config.yaml
num_hidden_layers: 12
hidden_size: 192
num_attention_heads: 12
num_key_value_heads: 12
head_dim: 32
intermediate_size: 768
vocab_size: 1113
hidden_act: "tanh_gelu"
norm: "layernorm"
norm_place: "pre"
norm_eps: 1e-05
positions: "learned"
qk_norm: false
attn_scale: 0.177
bias: "all"
tie_word_embeddings: true
parallel_block: false
init: "normal"
init_std_qkv: 0.0355
init_std_o: 0.00513
init_std_up: 0.0355
init_std_down: 0.00363
optimizer: "soap_variant"
learning_rate: 0.00425
lr_mult_up: 0.676
beta1: 0.95
beta2: 0.99
lr_head: 0.00609
max_grad_norm: 1.0
warmup_steps: 200
schedule: "wsd"
decay_fraction: 0.775
decay_shape: "pow"
final_lr_fraction: 0.1
batch_tokens: 32768
max_seq_len: 512
doc_mask: false
train_tokens: 188100000
max_steps: 5741
dataset: "wikipedia_en"
Each number is 500 + 40 x the weight over its row's rms, rounded and kept within 0 to 999. Layers, rows and columns count from 0. Numbers have three digits each. The size before them is the row's rms in percent of the matrix's.

# layer 6 attention output (transposed), 384x192, rms 0.129, rows 127-159, columns 96-191
133:418548496471520418515500476531564596493530494507472458525536558479525544485512599507483554515506499539437447446471440495491557450529563463507512466506580509452496515534500436503564542494510576494532455512473509479402513561473486492509460513462524543452449517505490604464496559446484487463
108:478497504549492556488496484495426455562502529529447490491504535572460501545485533431491465472534515485495496551468473515463528467512545449559527535493544490566425533422394495487481526572448525525554513465516600538438505509507542496505526411493530497479404513514477545522550460539516482539
107:497501472541585562460448505462488485570537537502505514553487470523533570480482511451548553547490534453490468533536537483578457449505556458473427482450506526452531531471557462478429539519470406436477546437489463506471536503493478535484485480405491516482461475460470501441529483516500570547
100:458471501464546519556485466520551396515488504450492536497418519451532495532465504478525537460546529437552486502516505560565472507510496503509479490490451481540489479498530505524572539536507465477524466475493487565533485572384390457501574443476543539501497585483490497459471517497468514463
100:535532503511556486532473483508435573465501458526519472565516483426578526553512565522519555444540447544527524494446425537524533550469490474534476470496556505448574483467457481542492501521526483531481555543484500561423537510421547467519486516482584464525480518545515465472496538482461418457
101:510474514477495480585537486526471514422503517403506486485472487542487536485479495505445456545503553501522509480505495510464523524530539546526508523465451540501503527408472471465571526483451504567503523498416561566430518513429562464533532602503497582494438495478430424589519484480469448538
092:481546533482467517476481473565510581550495590602475513443490514473439506473475470490512496444520500561436505524506477439503507475520490471482404547499496465484506559487490547449532549505509563565511494537471463526522432556443492567470524481532510493590519486485593515482470576459492475492
098:481462525492471486496462515491510460508413498535494483479455529479547459558548457453538503548467496523457572470465556503583526548452468528545548469459505541447469492505515448503518566524509546572488437572487524448525547464487555462497499498494515460569549522466522563522513476591504546503
104:532420513418560553443524485482498486491616511575469503578502457466513459552516488507430449518467490435523504481547494472516529483516522497579550523495488582435462493527508420533514514552508439536444444487535521405536444518491434419497499544540513499534537538535499557500452458514534576494
096:518478445531524461501539518520458495497529530493503388529514532440580474537474473492578496491561577519557458457487556495533520454504551527527540518508509519468498505559504461430476509466455512495520498502511500575578507515481492502548578515535572514477484396495509513537477524420473492512
087:529478532434544469516445482534496587476443464543547588525543485427496544538601529511462543496492544540491480471500488526512543486536499507382528502540493506479510440469539498512516478475489482462484445550536551491470451483451496507501624490475525514494422555512469504488484498496480533558
094:497535561490516508442573548485433569516539469484509512505589463491515523480466505451542458507512583505461564505495479542519452486502527434525439481437438543626590561554518520504516406466444529507545488497429515499594557534472508426473407515538499446481502506468486490550528489485486427452
101:487578511483506504457506497522435562499506514476543446493590515561491446449456462466482521429485543478489509531523543517510486525449505519514533529521545524523512500494510470448496468457501472594505523452526514533505491550477453554571600440526467444456471445604506539470541470555542614484
095:531536427528553468554474433471526515493480471485515545447518493448502442498534462504531528515494541465465553521563506604520467520505503478450456573554449508486551467522542505438454521538413488509460506530567433550544556445540513566512535446522524478530416526502462488512580561478518497509
107:538458461473516504513459537385481513496540560572540567485460498508453469485480533519473466529499463552489510459439486519410448527548536514562473515541486412536534509588609524439404487518462506518491524451483496468462492440543462491524565526498409528497502492429575490485523496543531523502
102:490476495522437461576542422568573492420439484457524523534475430470482479464443510592513476569481475445500489503521518510605453506512491471482505411571421504528444500441516450537471496548559500511465451439476507543467528480470432522500446501505460548476538444500500541474493470478520479536
088:495474551513500548496490498521552455440495490499523429564490532490523500482515522472469555451458564474474528502505425506453452525464469453498485517534447437508439555490461523509539525540463466448511492407534458542493438453426509504518437571510494520524457521541497518530443502550494433541
106:488485490474542447478411535532486493560549501521504480529522522454519590500498420480488485491472499488418464529496488594498439549493571572549520498506551483521540499408415536515494412520440505472428600505503503504478519540500498498459501476543537602514536458517447493581444478425497487491
098:516561461562506520524559516493481485597446496489431533528507509551513508578450445509540508448517447525474593551553521401446551534444399488523511449409412463523505500426411510461495574511485570472496510466515491551512491437462506443476474501574499460466527447476492512518522560505495520541
100:474447433438488477535535485576494518470517491479436493550523514501460541430549480506487500468513487553473451551515465520542526489432551429459479523538559449481560554504558547399552492507482532518501482468465513439437475520450500431466484396478453428416461488508465452489482503514488482470
094:521525500397482460531495523491522455537494493480437472503572485537493500517421507487416513489534432449477543553569525526471492437538470503537462460503456498460579579512444500492564518563451545507471495543553452583480481475502484545540489500507421491501550475477487518569533505491438530483
103:509539557522540506542532503503414468500523589497539525600514530460574493563555574530478440505557523475486494511493510545492505473414438491484577514459550542520576548439474537492498469578520565448489474481470453538477495570524501512556504502567526438474518454444586534514451450440504501490
094:497512469481493466474450471428467488533478518521478485508468536506498461464446538535447477435455501450471494570533427467463524476545484482458507480486538550514462474446493517465519522501521496460396541521409516516522508497590476458454477467554477522478549476514436597490544476441524518546
093:496486531508514483567519390544544558504462477496521507526516550493543522531499450435495531525503533464471469548428524518506487411476534447496564448494489538514562514462523515490494480510593470499572483541502460500448580505458536512490461388527469471513519500447456506512462575528469517572
101:513491606500458383502536529519435504446512544519501484495572507501459465528448429528541500505509493457484479447468522487442541549487552556408522467444494528494520520438470482559534475516472442510543539466492505523434415521481473522503503461492559470500534495497499426504491520579509509530
094:513481494485485524524519525574439521433488474507504549521571511471531568514510436506446520469541436463461494572494439497551476490483452482481432594522501538524566600465528508439462483447468563544592542525465450446488452564443482426533476578464495510497509461457532502493427527497547534511
098:497487523532478557469501488519418550553466530422556488506599471552455451492471499480577470502508452522479467513474497466503488505508428493460502544488412476490438449545533439464494553507504554489627487523482515513431513507566523455548503505503508472482499534503515486475472539469494484580
092:530544501494515483451476471495477480480513461479505474525501497521581443562467514478483516513522534490553506518427488546529527516463523539529413522514467482489514474512484488480537503507518518457510522462497597522501479536531493522515453452504474467465450509378495475467496481502476456543
098:493508465430487442501548530554463448456482587456516420492509520531452514454486466422540443471514522471512513479473567547483469518430541456500491488522436494513551507499512486512492500552565545454523576573538542516493467502513506516485455519499493431541524499501544493463512465481542488552
097:399532507536557530473535499467447457531505550539448549543532475533572479464563467494489526447507494483530470509500470492506405503528543480561493488490511542532427465497531464495523560484544477593477486470507476470548531518477527527445540479535499482494407460506475462540472508544523424509
102:529501474595452560442491511480506508494604439526533465519469496522474474509475501423439448570464474486528477468529570445515494559544478456488463514462491469526505502529479517517527518518511533477483490501440499535576606532437529550517514547463507553478521481524529535564518372560511533529
106:475461460480553477468458467448494489520479513469584492535476578562501498583556472461541494521544535547451446482546555561436548601498452554376494475478539468534557495508535545504524464518551452550496541519497476537518563522471490536523467488442550473499449457452462515523623471446464543513
101:524513501462469505460574552476492534588470509447565416454523462496465524504514564600543498566483496482487543566540514426440464524467496467476533525527539458559513459501484520528467470458548453465474520447549510454510455490500456508584529515379525481464494520463481514515445466571446588502
# layer 6 attention query, 384x192, rms 0.17, rows 128-167, columns 96-191
094:507490460517497493451479541496538500488509472484457533489511514509542487546480525539546514456481519532442586445486499459460525517415507514505489491430535524442486493486594461493564513523499549537471518512546419451544469459457446516474475506558492484468507613517438583480565506553494497517
103:468467502426503393492532500502488441411540504491530479452549498499528529415482502601512572481509450485540538549440537509429469531416593470457505489458530511465465495507494530460440437456480539474521477479465581511494504454523491487551513454478488508446487470353531533544478561484470479467
104:458544472444484511457521445484507528568448461539437453552512482459533535535499554531577543455509503493423439515539509465476460516474456528486474579530502416509491543510461510457555506497551457438509489509504428465539467488590486423561484505516471534474487553540564573450561508499437436464
100:441484513493498494510492550473544518515598492455477555480508431497452553469491580554507534466521526456503493467516484557461532509489508499478434462533500476481482490542522490473517451481561538481579515432471505448536554550521502499493586522429488487460512518485509512419544534532351558443
099:484492463455524536474481589487574495498477414460426515548442490468538527469458510517500521515524540512527510436504501461538465467489541439498550490477521523456521476495501456497509561511534514599474437376451549561499481501473495525460549523541486504486476514437472567387449543534489426488
096:546503485525497529455505440508540431584532552495485476533467478372494560521544508492489492510553454604474530531484521448406502478474462504504548497541493387491557531506515514538535549534445477468601475452484543440490513500489539467478568473462474505513351482534558504535477518547524472506
093:535443422503471417540453558440502470530597525490415508500454542494428533492509481555519480527520598483587511445531521517573465555556489508548484511431512504533556432530432471506505521431464551492464527559494475479535518440525522504391549522490521497496439490450556518478479503461488430473
101:530544452550521503485511485512515520495420483528564503490517423462511537516466498414451520549533500483535522496470463506526479538489533452483462549519486502506507490421448536452535502505481413476440545467499538557526521466495474507541553482469471490532462564473505489541594446552540508603
097:488590526544428498553506514487518504509501481454540502441472513483615466520548492478449436563599517494513523507503528446483502508479572543462514476477501481527526480564488493471481452538516548478469505519503436504496477466430513603567529422577512607429472438537479471440459530440457476450
106:477501474586481562481440451465520439536550413485518524491474540459576496524485489478472483457523561510487521479542463530547442438471419558498481523482454471491620531491454524552538514579506488522549478572485564479475494512472499538513487468418544518526514447479514458537496488450535547482
102:495521589513490432601515516472431475422478475461504501563540483470429496556549493452517532449488465456486482529607548555489539458453499517407474459553450526476516523475466479437510552474481531614494527421512490519493495491522538507480533523545598528571482430488543522526461538531485578445
100:562440531504484504490566459419462499453463527447504489479554456487480476444409459570504567513450498399550420630468521479477535468518448497498558485443450442459510534540545589516479578478549517487526552561492496515512501491534473422528489505553504477518546538466465450477486452523506514544
100:525406516550491468529528456481471517409535513529481504538492525559522525469543479506498505474537475423556501504524447526493544514432530490528454493528513470490406569475521480551488545456540565511554467461549449500490541470468411536514464519499506613475516466546555540460467536431562435531
098:504530492525469485398462560515548535497554495489449456510571553480508488512497540540485533472549512422497536456448543506551474502484515452526511498492440489553553514524475630550484509508456523560490597495550513486482568609513481522507523409506499404489492529571531420551401535539474516477
096:532461451528523405496514525497483517569488443490481431504500562554535555481494531472553518476561538549569569448540498448516453441448537499536481455475448456520547563449579567512508466577526414478479467471476480523568577486524493532475515407533479505472503528525486542495461494485468535573
098:490533488513473438423558453498460489481497440496585496461507490520515454536568543620536468522495526455460500488476483538406571524433499482492528478469533489449510454519426495600517514470525562500452507491407478539471531489518506565508544494472499463480515521430442519497445513520526478488
098:468507407507498531503528519497471469520492468454495491515426532504503405501477550508465501517426491499394513491548497538591483463520519463450469479510483502474544519455507494488481495521502490465461591413421493511470517479543474519457518567449569482547504522542476576551489415498507522508
098:538397480527519475527473527521472473504483495546554489543490506457520626442477469463537437531522522514492447463514546549525489554487429572498544433465550561488506546520511441511480445503473502491586611511504498455434478534537496453484499590530501477521512452476472518466512495465502554507
107:520540470473528537500451479553509483529417508545547462488386511495557531503497479523475438496455501526460493534490535500479583501515488379497450513568560511555508484509522576496491473471504584502567515552494529491522564495459458535495482517443596532471463509539481463435523472490463507487
097:498444535542505547543457543502413542535517509514401437542535475529456532463545492480587576457487505507544498527512461544508469509558571439572469530486483464433567391505552550463528500482498488469529484474482506450519475502497585528527495481515496565499545490501455479485558488567504501480
095:544501489508392468454492545508565526529457477533537472508512580592535543488471523486465458482549494474601443454538476500501509508530522484549530525491485459483458525507586497523427476447541529525513423507444569486536406486577462461470454555423499524562566508554555518513582485464496456498
100:550499448457525510489517446461546418551500554571499456459480510559456498499470410456497503476529535571470533564518496475552539541518485585532493424463534534501519498419481463508533498497524507523422466474542485460591528481450477507517476513445492510507529472493531492494543514523541495543
096:572532436529478497485553494495481513449616537476488477505477507496539470453521478476459522509521530488469513505469493452528594544539536548475514566482474498543470497520499484503422504492539500606519529488538491344484459473529482474488465525455431558475497468579536494458581510495523533544
106:511498470516487517555515434465519481475530465542573496533519473497465445487483511545463469481451550467469482487559436458508546500523476492520551526407513518605430423506539536554588462539485529440485495558481518500481511448515450516495510437521516496524459497569471457551575505585509528536
092:458487482469433496512507469518528455436505492472535536468477503474502495559520509504411554441539495510539446433470474527522536543449518529490507489557482460489566474528482507458523554552464481544546385434551504469500423524426515457517446530531472472530494616559495446516539479490377398483
101:484477522505510476479520458470575465449538557469430487486420534556557494574548477479428571493533502496479488508517496495487455443548435507499463537531530526399549543497416493521503515443455513502583519540413514550521515469495489547489514512501491439485530530444441480499507513579500546493
102:484455593469428528537562531553460597500506472487471443459528539471497489547517473479540462569425500510521506532508490545566450447469541420433487447495549537608515502519421483454496529421566514498506510555459514522494517472451525499515542506489465461517470530476540566481457484416509467510
107:515508488537530479459497480537430497447493459487517517498457518476432498471476458516511549497496595530458522543505500459529540503452497536429504501572452431569507488537541507536363502453512531488485500515597520482472494494476549478500527454537431488429500513533558444492497526466503493521
102:529456511555501484482524500502532536489454537481539493495493594473443481522471488497557542546543517438494551455463521512495569425516398508442479555493470511519465512479529450561516509483550457422549427474483419428545472467512517532477495487448422463461495505497519510499513520471550487469
102:491543527506450498443505537457522437431508426540447503511455473472564410503462502541479471512514501473537532515510522490520509510419471513564525448572433551471410485532513488505491475555467459459536445460543524548441467496503505544559524508467473444526516518534510509455514393511518505439
112:447581455471557391532489527480475477465509514496423488493485525496434488523439459531501597504495547460482519460491531556518532449383524471489554485457520465483541534457579497447521473456434492499511554536518529491499494503481489506479524457522550533547435476436472494538531526455512510514
097:557507472522559468514529479514502570510551529536469517541411551501473478502568493502513490484535484466519587523489484499535501501481537517436557505486503460542470434496490539440472509493564457595559502537494521482467528484547461537496575472476463517556555442450498519429478503500498519469
095:466528478448578482463523542493466502482598420548575430496480523525513513487489513488542442482515529485508438510506484553534441557484464450450521482436548492524518467481498509519446449487471507419526561448500476536455490572463493353515467492466568504464550529509455476502518518474498440548
087:474493573543532383533469464470537521495469546586465552456549510528474485485484506599484436551503498481486544440503549520471507509428452504475519507512560484494483557507468497508457500511522530514466536505453485568488567580506506518506542488566534505490488503508500510510523493477467504536
091:467562564507518492480470395508503491533523475406518492525512517606464609556505523507443543497503492572456492477483511484449545494516434518501511565435538471502476487439532493531531533564420572530473514438560488472507494424498455486519541452510565476439510463432403466560555420516497545486
102:549525536521467511518533441516425551473444536427401423501480512522477492513482537491451434460435491518510561452473534489527435505455474590473490484513584552541470585482507501484528509484482492541449420561427512456446551438526521511454483445522478454403470559506468527454512450495490524579
096:550493478489489468498553525489507535449488456457486506514456485543548540435545577577543524539455541560545511550486474478430573488487539539490544560530480507488442545505477545499459514488509520511541481433503448468489510523527476525543472555533449424513381491459518466544487576562485520577
097:546478493484507543627485457545457491478528548511501481487556516492481457482467486518512534555473560495489490479499597527454441484527497568489526495456484506574535450437457478576564536424531474586456605512527506517531440455453529490480563516475531581513558584513442568481504522517495509522
083:487451475487428478412478480481417525545476498571500493467528517517499522489527434459441449538523512419479453532510527545489457456449505440568501532463445474449489521551526534421530417521486485573448526519559469506529478504573481541512515560530560519543524478494473480486514472539496482442
088:526547454577478473518527474482483464450490516506497528462455476556561494491455437531535508479470460445499405459528502483547511493572409532562485536574507561514477462522491429516524523522481530474471481566523504453358488481506495505501509515519527413479453419512494471499496553510566444548
# layer 6 attention key, 384x192, rms 0.161, rows 128-167, columns 96-191
105:595485489583454391411549511493515496525515484456490495465475522541506509539486482509483484528470480423551601431496460473426490448457445518463527422510413497462523469478538487495437536458488465514476535506552488414479577431462507464471482498481498476535481549429545501470484561497478525510
104:467492544547478462469455491561522457472544497453485470470509504492599412488583468548575543524473523463421461559530512558525561515515527550532513522534493482480510576441504504505434516543482551489496507483532582443479429508529511395498507444538460511449504521468483544466537593536498510502
099:470451522484491569457489451437484489515466460469530495503486510484489506560534492503442480451454574518592542477529486462509514463474463509511520519450481479500510476527554467484529491509551527515439448530480467587506503466543453423563521449526473475558473486542452491532513490510548468506
093:527522403496535558481497546492481489532441456474472449596565453508531507504486495583428574514496527530517443518529529442466523523449451544522527566525473502470534519494468483486517518458498538477527538489519506476393528499433466493558552463457453461578531559523451543471567461564495513503
098:519564541566556508523458497491492433515475492512544522482482527526544414478475544517509469456501499581500471523460460455495535482541484480441454414498498488502499497540507462555445474500523521465599498468495511517462528477522514490461555465503496510436484578580446573497541503481498426522
100:556467526493479500450531540486532455537502478484445481460491586469510565563516556506444482507571540544400549553547462479510428505532543530503519501484431431504531422438459556437511494518433540474485444495528455421519537505509483469481514521514521474470481509468467524535481510483513506449
094:536428420460490512583534476471574443513484526459501495528413530511518471521468448501495548537532511536502540414529492534516529537473443436493457471535526549469497450590482481513465533454489437552478512544484426436474496516536514511425470500481500527453481508498462529592467509507434532483
099:523473526487526573469426536502485499540553558509517436507501465520545457481579459507487495490450574467519513432511506497563490537531539513485485431591495510520447398473508514481512445500547458482488535480452504500574517493539554498473492514552492594480473555491458505526503551599478493510
099:489542511499491455545515479515552491493498548480485581518506469492512481544536475477394509528505426509482612494494489467572521568464463528512446507537522475495471520503537545452541521491551509457474443523601421455526481536494541521474410417541463536422468476521503511497486472472467555480
104:462516516458494521473492466550515444485577451500464501517519511444567473525455514476510542493470520503464506487482498440520513444486475485505464491539400511446570445442518481463522525523476475539547528499503561493561476534501478523496537477473479528515491463545533516468507483403560498471
104:519520494495503450578458494485489441475488458508448503550514515428455510496539502447465416537550468459542456541531510567484537479471471480446469456499406434530533462435462486512503561530528567540435550484489461559440481452460462533488532505490547554524450438505482545493473451538437566490
096:396498509473466552482525491479541502485413448545492535464471501552493480509459506525543548528485461444480525551531483496487573476542481453556488530467558508436497513436561543508483464503485554562484461483500494477442477565521486408454509502576531483427522548479488472474525455502508428534
097:471582578603502549453493501502546519430492536506459497556536536518544450538482495517551419486463405501466490452497435503573551507458472497557490452485467475507507489487489497529486545508551533520517487501542509466513464431511493505475509438479519513522554545451505493557471501498495503530
098:452519496511459537532496485555542516419456509533499472529490541497578509419542550531500489460583446481419425443507584452473449505567539523518503484464475572483551435472550456434537503526469535514556569487514477483540515577443497576554501460566494497486451446530587462550500522527479494496
094:485380505602499469495515494484464545526458477445485495556537535518561478503573528465479468558501400545487446500518497507457509502492479491445499504495501521464515515496533498480560452500563435476438537420474492506504454494478517540475519527518507504446476529523503508553406511536445530547
105:498534590505491462473556449452475448500440519592567512499455518473484453605512502482536515465546581474501541470518519582452529508457481517452502494504548550431492485438539484466528521500503559531487513511428553481500531505533491541493529492471462446564522556516513534466465494561555466499
100:577488458512474534461523497531478498605588485526576476496414423480507455435503561461559497500446511514490492439535487495461491420423491512420488495445451546489512464479463489482512455532505496493516528475476550595453443532536462545521474500496488459571494476458555554521514590468452500530
107:529525542499548517513466504450526495525490497463549592487454499530542501455524500541520446583568586486510459493475524522480504544423497502554482463507481590528546492494536482495516517497531482531575523454509438559477568526563497477499512503475531453546471446515449393477531501492478521498
104:421478464460485514514583472492459516506465495491514468433461499523499512497475475526489555498550474437430451576535442500517473550495465450510506454582475523526508466505483505548507507488524428493565502518519522525530538574513484531419524533499525580481578506512416529516572510472452543502
099:539477430497491537500479466528392534508508507455458467535540532487427516503500548495474550466546430551463461458499571504485511551520528507556430502503505532488485461561488542536535462445472460414502521481525468512556537490509428549479521597518482543456527511481547537395493491407512457569
098:508511439475510478439483479573511596442484554442568463530527513497519539488530482482514558500507460519511491466514508525534458534560495469533567584449520480521485480507537530447425555499512575464548531480455473524511448501539491391500551557509541491608530524532467516474474459480511498513
101:555476495498526546481540472526544507483387485495558500459453486519433456477403461447456456508458474538509411556488510496613513527555573511484469521494483550540478554466491464476508495555472497500437475510493537458459562483485439502441468485550482565489531509445484464451535556476547497540
101:474541452523478485548487457518513541478496543490447457456473597547502554463553472450510468517519522535599490504427555510543525433500490568541530496476498536494448489553454547436447551463435521468520447477500457460551520461551507534480507501519461543546535560465539450481483517478527466512
093:492437478535503555454579444513515499518510475533477535463590510519498581516590424434542475449459421495498499524493458443507574539508422520461482515478520567512453452530493466547471474524503490534448516510493530562482565485482531500473469515498462456560465502461486557531568521557511426506
099:473510503512417513519478480554551464465494526535538500527471497541540437497481577519419484552513481494572508436364481517559459499467573452471461455472483490527515479520420490523479525564457452572469477502471500519550490491519563481565489512491445467479513516514496500490464426449440509461
100:430514515536456417513499506469529478503530545512457483578480454497560522539471470520536570450507467522510425591490481464376531559568473524505570483487483482475518526509466568525554464412560547567479512522480455516520463505476467552456470490539453490414498434436512579522555481510530534568
103:469405512504484467433494549532471450472509483454431448501495490545487490474491528496427464444441490483509550555554477529612436446517514501515495492538573541568486503422470452507505507423519521524460558514448551534504470477510432539436486467501420455577551481490487545508501468516518534462
110:502561486540512510547561440483486468444440477484459447544475510495453441463522424508475545492467480440564475515518512476490520495539523527503551511553442501500483476485491522493444486544555545479518399500457607481592498492481550484486433507537469520407571541581537430521439588464528509497
102:503551398554558515471468485534562507480406547497548469490498536493551473436503456542563484480462491441525513501436549563442541466507423436430469467490461468513483446539549526461531550395527544553554540514500483453538503546582434465526491481548519461439431410474483512486427481470491482460
104:551487455503514470534544434464508471441528480542474518477470456486508537470460514569509518500499493488494474580473497539534484506545502504553513417567552482502434482526448441435548492513441619499476508423529586503455511532511550425517524556489511466480549478522468528514451449524497507475
106:511522427498529473576444517448502504520518476534509537478549531484514478535475540511493556518446574442479491418460536516555550534489458479525464537564560532531426510398490515559525469517492528472453524458560482471480488486454462499471452502523522567479475473510457524504537542438475525519
103:533480494510513492497532562527512478528443559552471503384436457580456505494546588537526500504504472532525459534483571490477583514453476581479497490514462538419476471475561534426576591457493546519562489515537474453563485505525495496469440523454508504558525456486531496556445493529462522499
094:560434518455494591438523573422462517482505532503521521515457414510500560504450489504485550475502539476488548439526472511560490482502464463483566528439532562546546535516472523521493454550538547485528519543491486468488522501457481547565530463464498468528460514470455508498513478491446535524
100:538480540565599476476486502567530571479499507505523496535533458563405495441459522498517548578490478498525474511604488500486502506502505454472533490422468497450506537515502510510491518426438490576552504470527469456546494519499489429414505561454483484446527567539499514520456533442526533573
091:542505490499499522490546486522500512396474476494566458501492455500548453506499510499548528488511520450481526469485422548473509552578517492496495508517412482493513552501433520445556478537561539572449520454528550465423472465466502437496453480511434567529595438516493546438528538540471539516
100:463541477459471513525505412492484490545505490488509513560472476554591476454475539414491521503570420459503469496466521529421488522507475596478471487556511462528530535520551545543510540469495480496435443500437541485512501495537489518510499482486430544433492448472565549499505579546520496554
096:533496495532530405505494482513473476500491535447483529569483435509453532517437506519429552467485524522482504500519537466488403483509550503413531481519453554495447534520514455537419369509509611529460469462417515508487514525486430451480526467589518469481524524467459461495455520500528489545
099:516519561497466510485576544485530430501518507437506565549487547469520509459581520514409511559526513485484531476549545478436522519467517488518494550446479560458599504431552506510579511451500559547506499517529542542500460503542557494553504552526479419533504508600470467469472583542461530478
093:474507483553472455492511536523442538511518581513507491528602486500491505591503448505563511475523539414422504525571484560542592409482511483523475516487555538520514510519522503567542477506404458562485500488452485504478522507481533496526545496490497542476531563520491536494560498568520477443
087:448423534443418398572551497478449450478477487504491497482422465466532421523531469521527519484433533549497535548545543490519491502531512502454449493518506500574516503424557512542519515507491474512498472532551571487523563521473478489395479535525513487540445546477466497470505514559516406495
# layer 6 attention value, 384x192, rms 0.15, rows 128-159, columns 96-191
106:466509481415490433504558534546544556475562520524590529482506459490517480488537504515504475522468501498517427473513483439474488455418508561513479478493441525485542460524508542522544476421460492532436506452589465471531510511469457495500548484437479442464514504501439518434442491533515475527
114:506528493569489533546496472479513509538524466503476405456469481498498463461582537526471507476551520552505514475427546432611530521540454597464502500542514547524551506466548513576495475469498509543481497502509482462523523496497554548480537485514536374543412493558463512515451558472511440472
100:520473416568469479521505497474458520512446467477444443475521454497471546471461496426505507518487529517522512491496544429484567503574490447476472459456563469433527463593498549475486425490528512585414527479548460521411463490544561464459504536510426591478537459515502554493534445493508508430
104:485504601489460470545560548499549500558548586490529489417493470454455493477540481476444524557481467474473482498497451535457475534522480553468525500513526566534542552576479536491477516455477502534561527437512470482460433482539503475523484496539479507476421531485437549445496512501509543554
106:513493529454486505440542496461446488578458495556482535507457484515543401480548566509519530506449494495469485538452506539505528531502496480564453544535506532470546498568423484603436485501486533481535487563596474498532504506438518514579475440484525500490502499573457567432547502540466503499
093:490540440444410531508559511485530464481518508409447411617531558497470502473542493512521479525404466477563457533530504454468516526552518464507604529491548455478482530533543482514490473489489526427516501454484556555483519546538504482502522479448518580489497489504465498518537438558482535498
099:494550547496528507520537492529496511507467447528523527466521502508485582520467533488522464457557525483559517501536449557453538495540537477376467463481534440467492529493490584446416501520457548441552526453535416481481391564483495496498515480538575498439513474522518443509534470500564501520
099:490455500616534507537476524527567507506473520492506553515518528502523542471419490507477490549451489432521501496511535530481505378431423509542560522429570514481495493516491478506500499497484552421486582478484519479524514441498527509440489512468459457445503560469526426618479545576473461502
094:475567474492460517503476446509478535506479490524476462477517558506486529509546508516440537505518471510485509447444433500508490506478489479405479459509537538497538523535503522487569579496522469549504535514483520432459434528478515448527520472474451500484556555469501466455572490538451508493
086:488582490539443471586553607472475477476531491463507498516492479491472513477452417523509501475555461439463522569498493473503514518558542535576517481515529454499502499477507507488458471472518498508522544483518420490529504539450544465508569460522469560492486456493524509538441395522513481432
097:490420542501537468560502507500510499556402481483493500517422582498508475533580476538472442522434491517476515447514446498473520558510489552480538473535513479455495511544468448480474550472566492450488517546499530525485494494474477551475530535480559560553549432561462474476532525476462536530
107:482497450523547470485557432490477489523521560429510472540448501429522575528506561556459515568554538489501477517479552475466441483515486463521453500473491528439468433515505468514519507560511502437468518473482490553530603481493503401438506528479450506452520586454533462496482466455452448612
099:494532560507490525452561582547439505558476508490492505477548570440491538490532566553486509440553452537532501454477535426492439476556510556462452508529538443443462487536488454533575455473562596539537433458471525497509505502487480445490515501525530487443547462507532517479476456589439533509
106:501501497534453549498466400545496494488466437508402418611435499493484507523451499467495582415560487544525531479532573458601546513516482547490548510456437551523506520462480450501483441470506405522478502453454448517500489532494521519458454491509481467467543481529546485451550463499410511540
109:485534444530559514458501559500443487498505540524488450529539570509525508594529470425479563514492561517490621510506482537470540445500498533479516543409576480519512556501502448458496515512529518543475472465482552542454453510446541449536533531480522519513533492517542495517467525466519468541
087:507486510488409434492442537453443553543566515482496533483486520504533487534469490523515564557536497465493543385485526560499520506476533467482481429493482590497578509527511516520466491422579431536533553516523457438447542449552475481515517473499502511533469474450488500443477565570552506529
108:504492473560462519531503468497433509470456537464479553472546498587525421563517512521500507495492475398508503506495537455479527484485455428477439508561529529479493540562487468464589543482524545568538442479479472552536516459444495535436464491502482470408489502546564545466471579528561482548
095:503389550479475410504464481512563479477491492465506460476504457504545504481493540447451532477518493474569473458441430492542509511533504534454502462519511562401543585596507493500532458500561429488501498528507527496489482457512565482532475489465569503534510527499480464414493478448532444474
098:576496511512524502491536481444505446472481543500526503387527467474529511573461568561536468533478530488464557416503466509481520465502494526513524476467426524503478503500448479590468508505501554459447491434604514544602471562517412466487493478456489612502463489491512528478503482529531439482
099:427567511472510475541449539554519503471516571530512568417471502479528474558517547474502458515423427545488471451461550475414524588458540485573479484462516410536427454485566460534547474525533505452495513503468499475516521595531486470494473521493446499457483495522553498407488462513519471478
107:515571538503465437517466508503504502566499504521536500470462538542492438501571486483529587553439479516520536562453537486467555482525492453508447500484440537472498506542486539463557479436516461525486498473414508536475491476533527493475446486482502521495557462571463461558472535577507509543
098:524570508505531481514466478513480487499489556503596483496598467492499452445548473444552470483523449530494532507488505517527528495462484438533536506490533471389481514529520386429508488453488489499518434485467563500450483445442505528560497545483457440522462474510491428581524509521456479488
097:498537486495549501489552477470463460503520557484473444541488473565392479518474520485502509577498536482532540466508490549499496514527508475552459502426499526571576467535483511471496490539477530497442464508454540510528542442590473438489498484511518507457423447531577529486496397484577530490
101:499449450478578574468496468487525549570475451509539558431480499482455547469492469467512530520498509533453521588526477470452507464482433448507530494522450520468516454542489546472532517488566534479469517465555502504472520445566503496523497519486580507495508485559490498511438519520500431548
100:536531498448498472494496496476513421528453548515439514479479476562445483550441504540505492480510485493478530536520532543460462459550444506474565503460507526481462477585472565567557545471533494475483507523551465518506505471584541505418469529556546556506483464556413534526483474515457508443
100:517524463486512495411515485458629469474566451551488538463468502491503498523523483539473486477592467538491477524526460519549417475573493582466477515497484530465552512474518526515513499519440488518459492500521473468502447545546496549420529506497516511546510486458477517494493494491420532457
095:477471425522488478550507493477488498424412521511536508467452516519477480523486501478532463510503390511483473470526513487536469530526480492528533493498576486510496495590490505552494482458503537505445480516506461521457608460479533562537513543467501537522516556517455473505493465524550526484
098:482475463538507548540492429479462568497449461499530512500469499506533459474526439532447503543529482564480467465525491544492516556503443497500480437518561453443425466479547509535535445488462449539457476490500501572543501489505426506465564522454496539529530453496480469493426466476432507485
103:579444575440472517485509544530518540446492494478527540451545461479375515486501491522535505550507531556481474491477567439537482478516515546516483492468498487482607541526475528518529502483423526427582429500468496498430518496512466501434499579429500544502546524472550575411539459496468505492
105:445433483449635496559464501472528574491501519541504531503462484589572515495525528497584525467516449490490451546492499519482493456440472462515470471459542531504432570494453491469452460456490499481482472526505437482426482475560465468464467551530491444520565464475488479433483588439453485494
103:501409512510494573433505523534446465519554439532498462480522431501533487462503579608480524479527495513502566513502480527509445537569532448494512488519457569460481549499529453535546545502494543572517498466486467523546460487494539503496510512520514534506521523569523442431388516506439455512
103:498491475497463504466435466528526522474642527482512508559455483484542591492507475528452493501493502499483509575542473479514410458465462449533494460478524485541538509420494483499502453465489533473502436558514461475484574509487521517446462496558499545460590541567471527407443520426511435441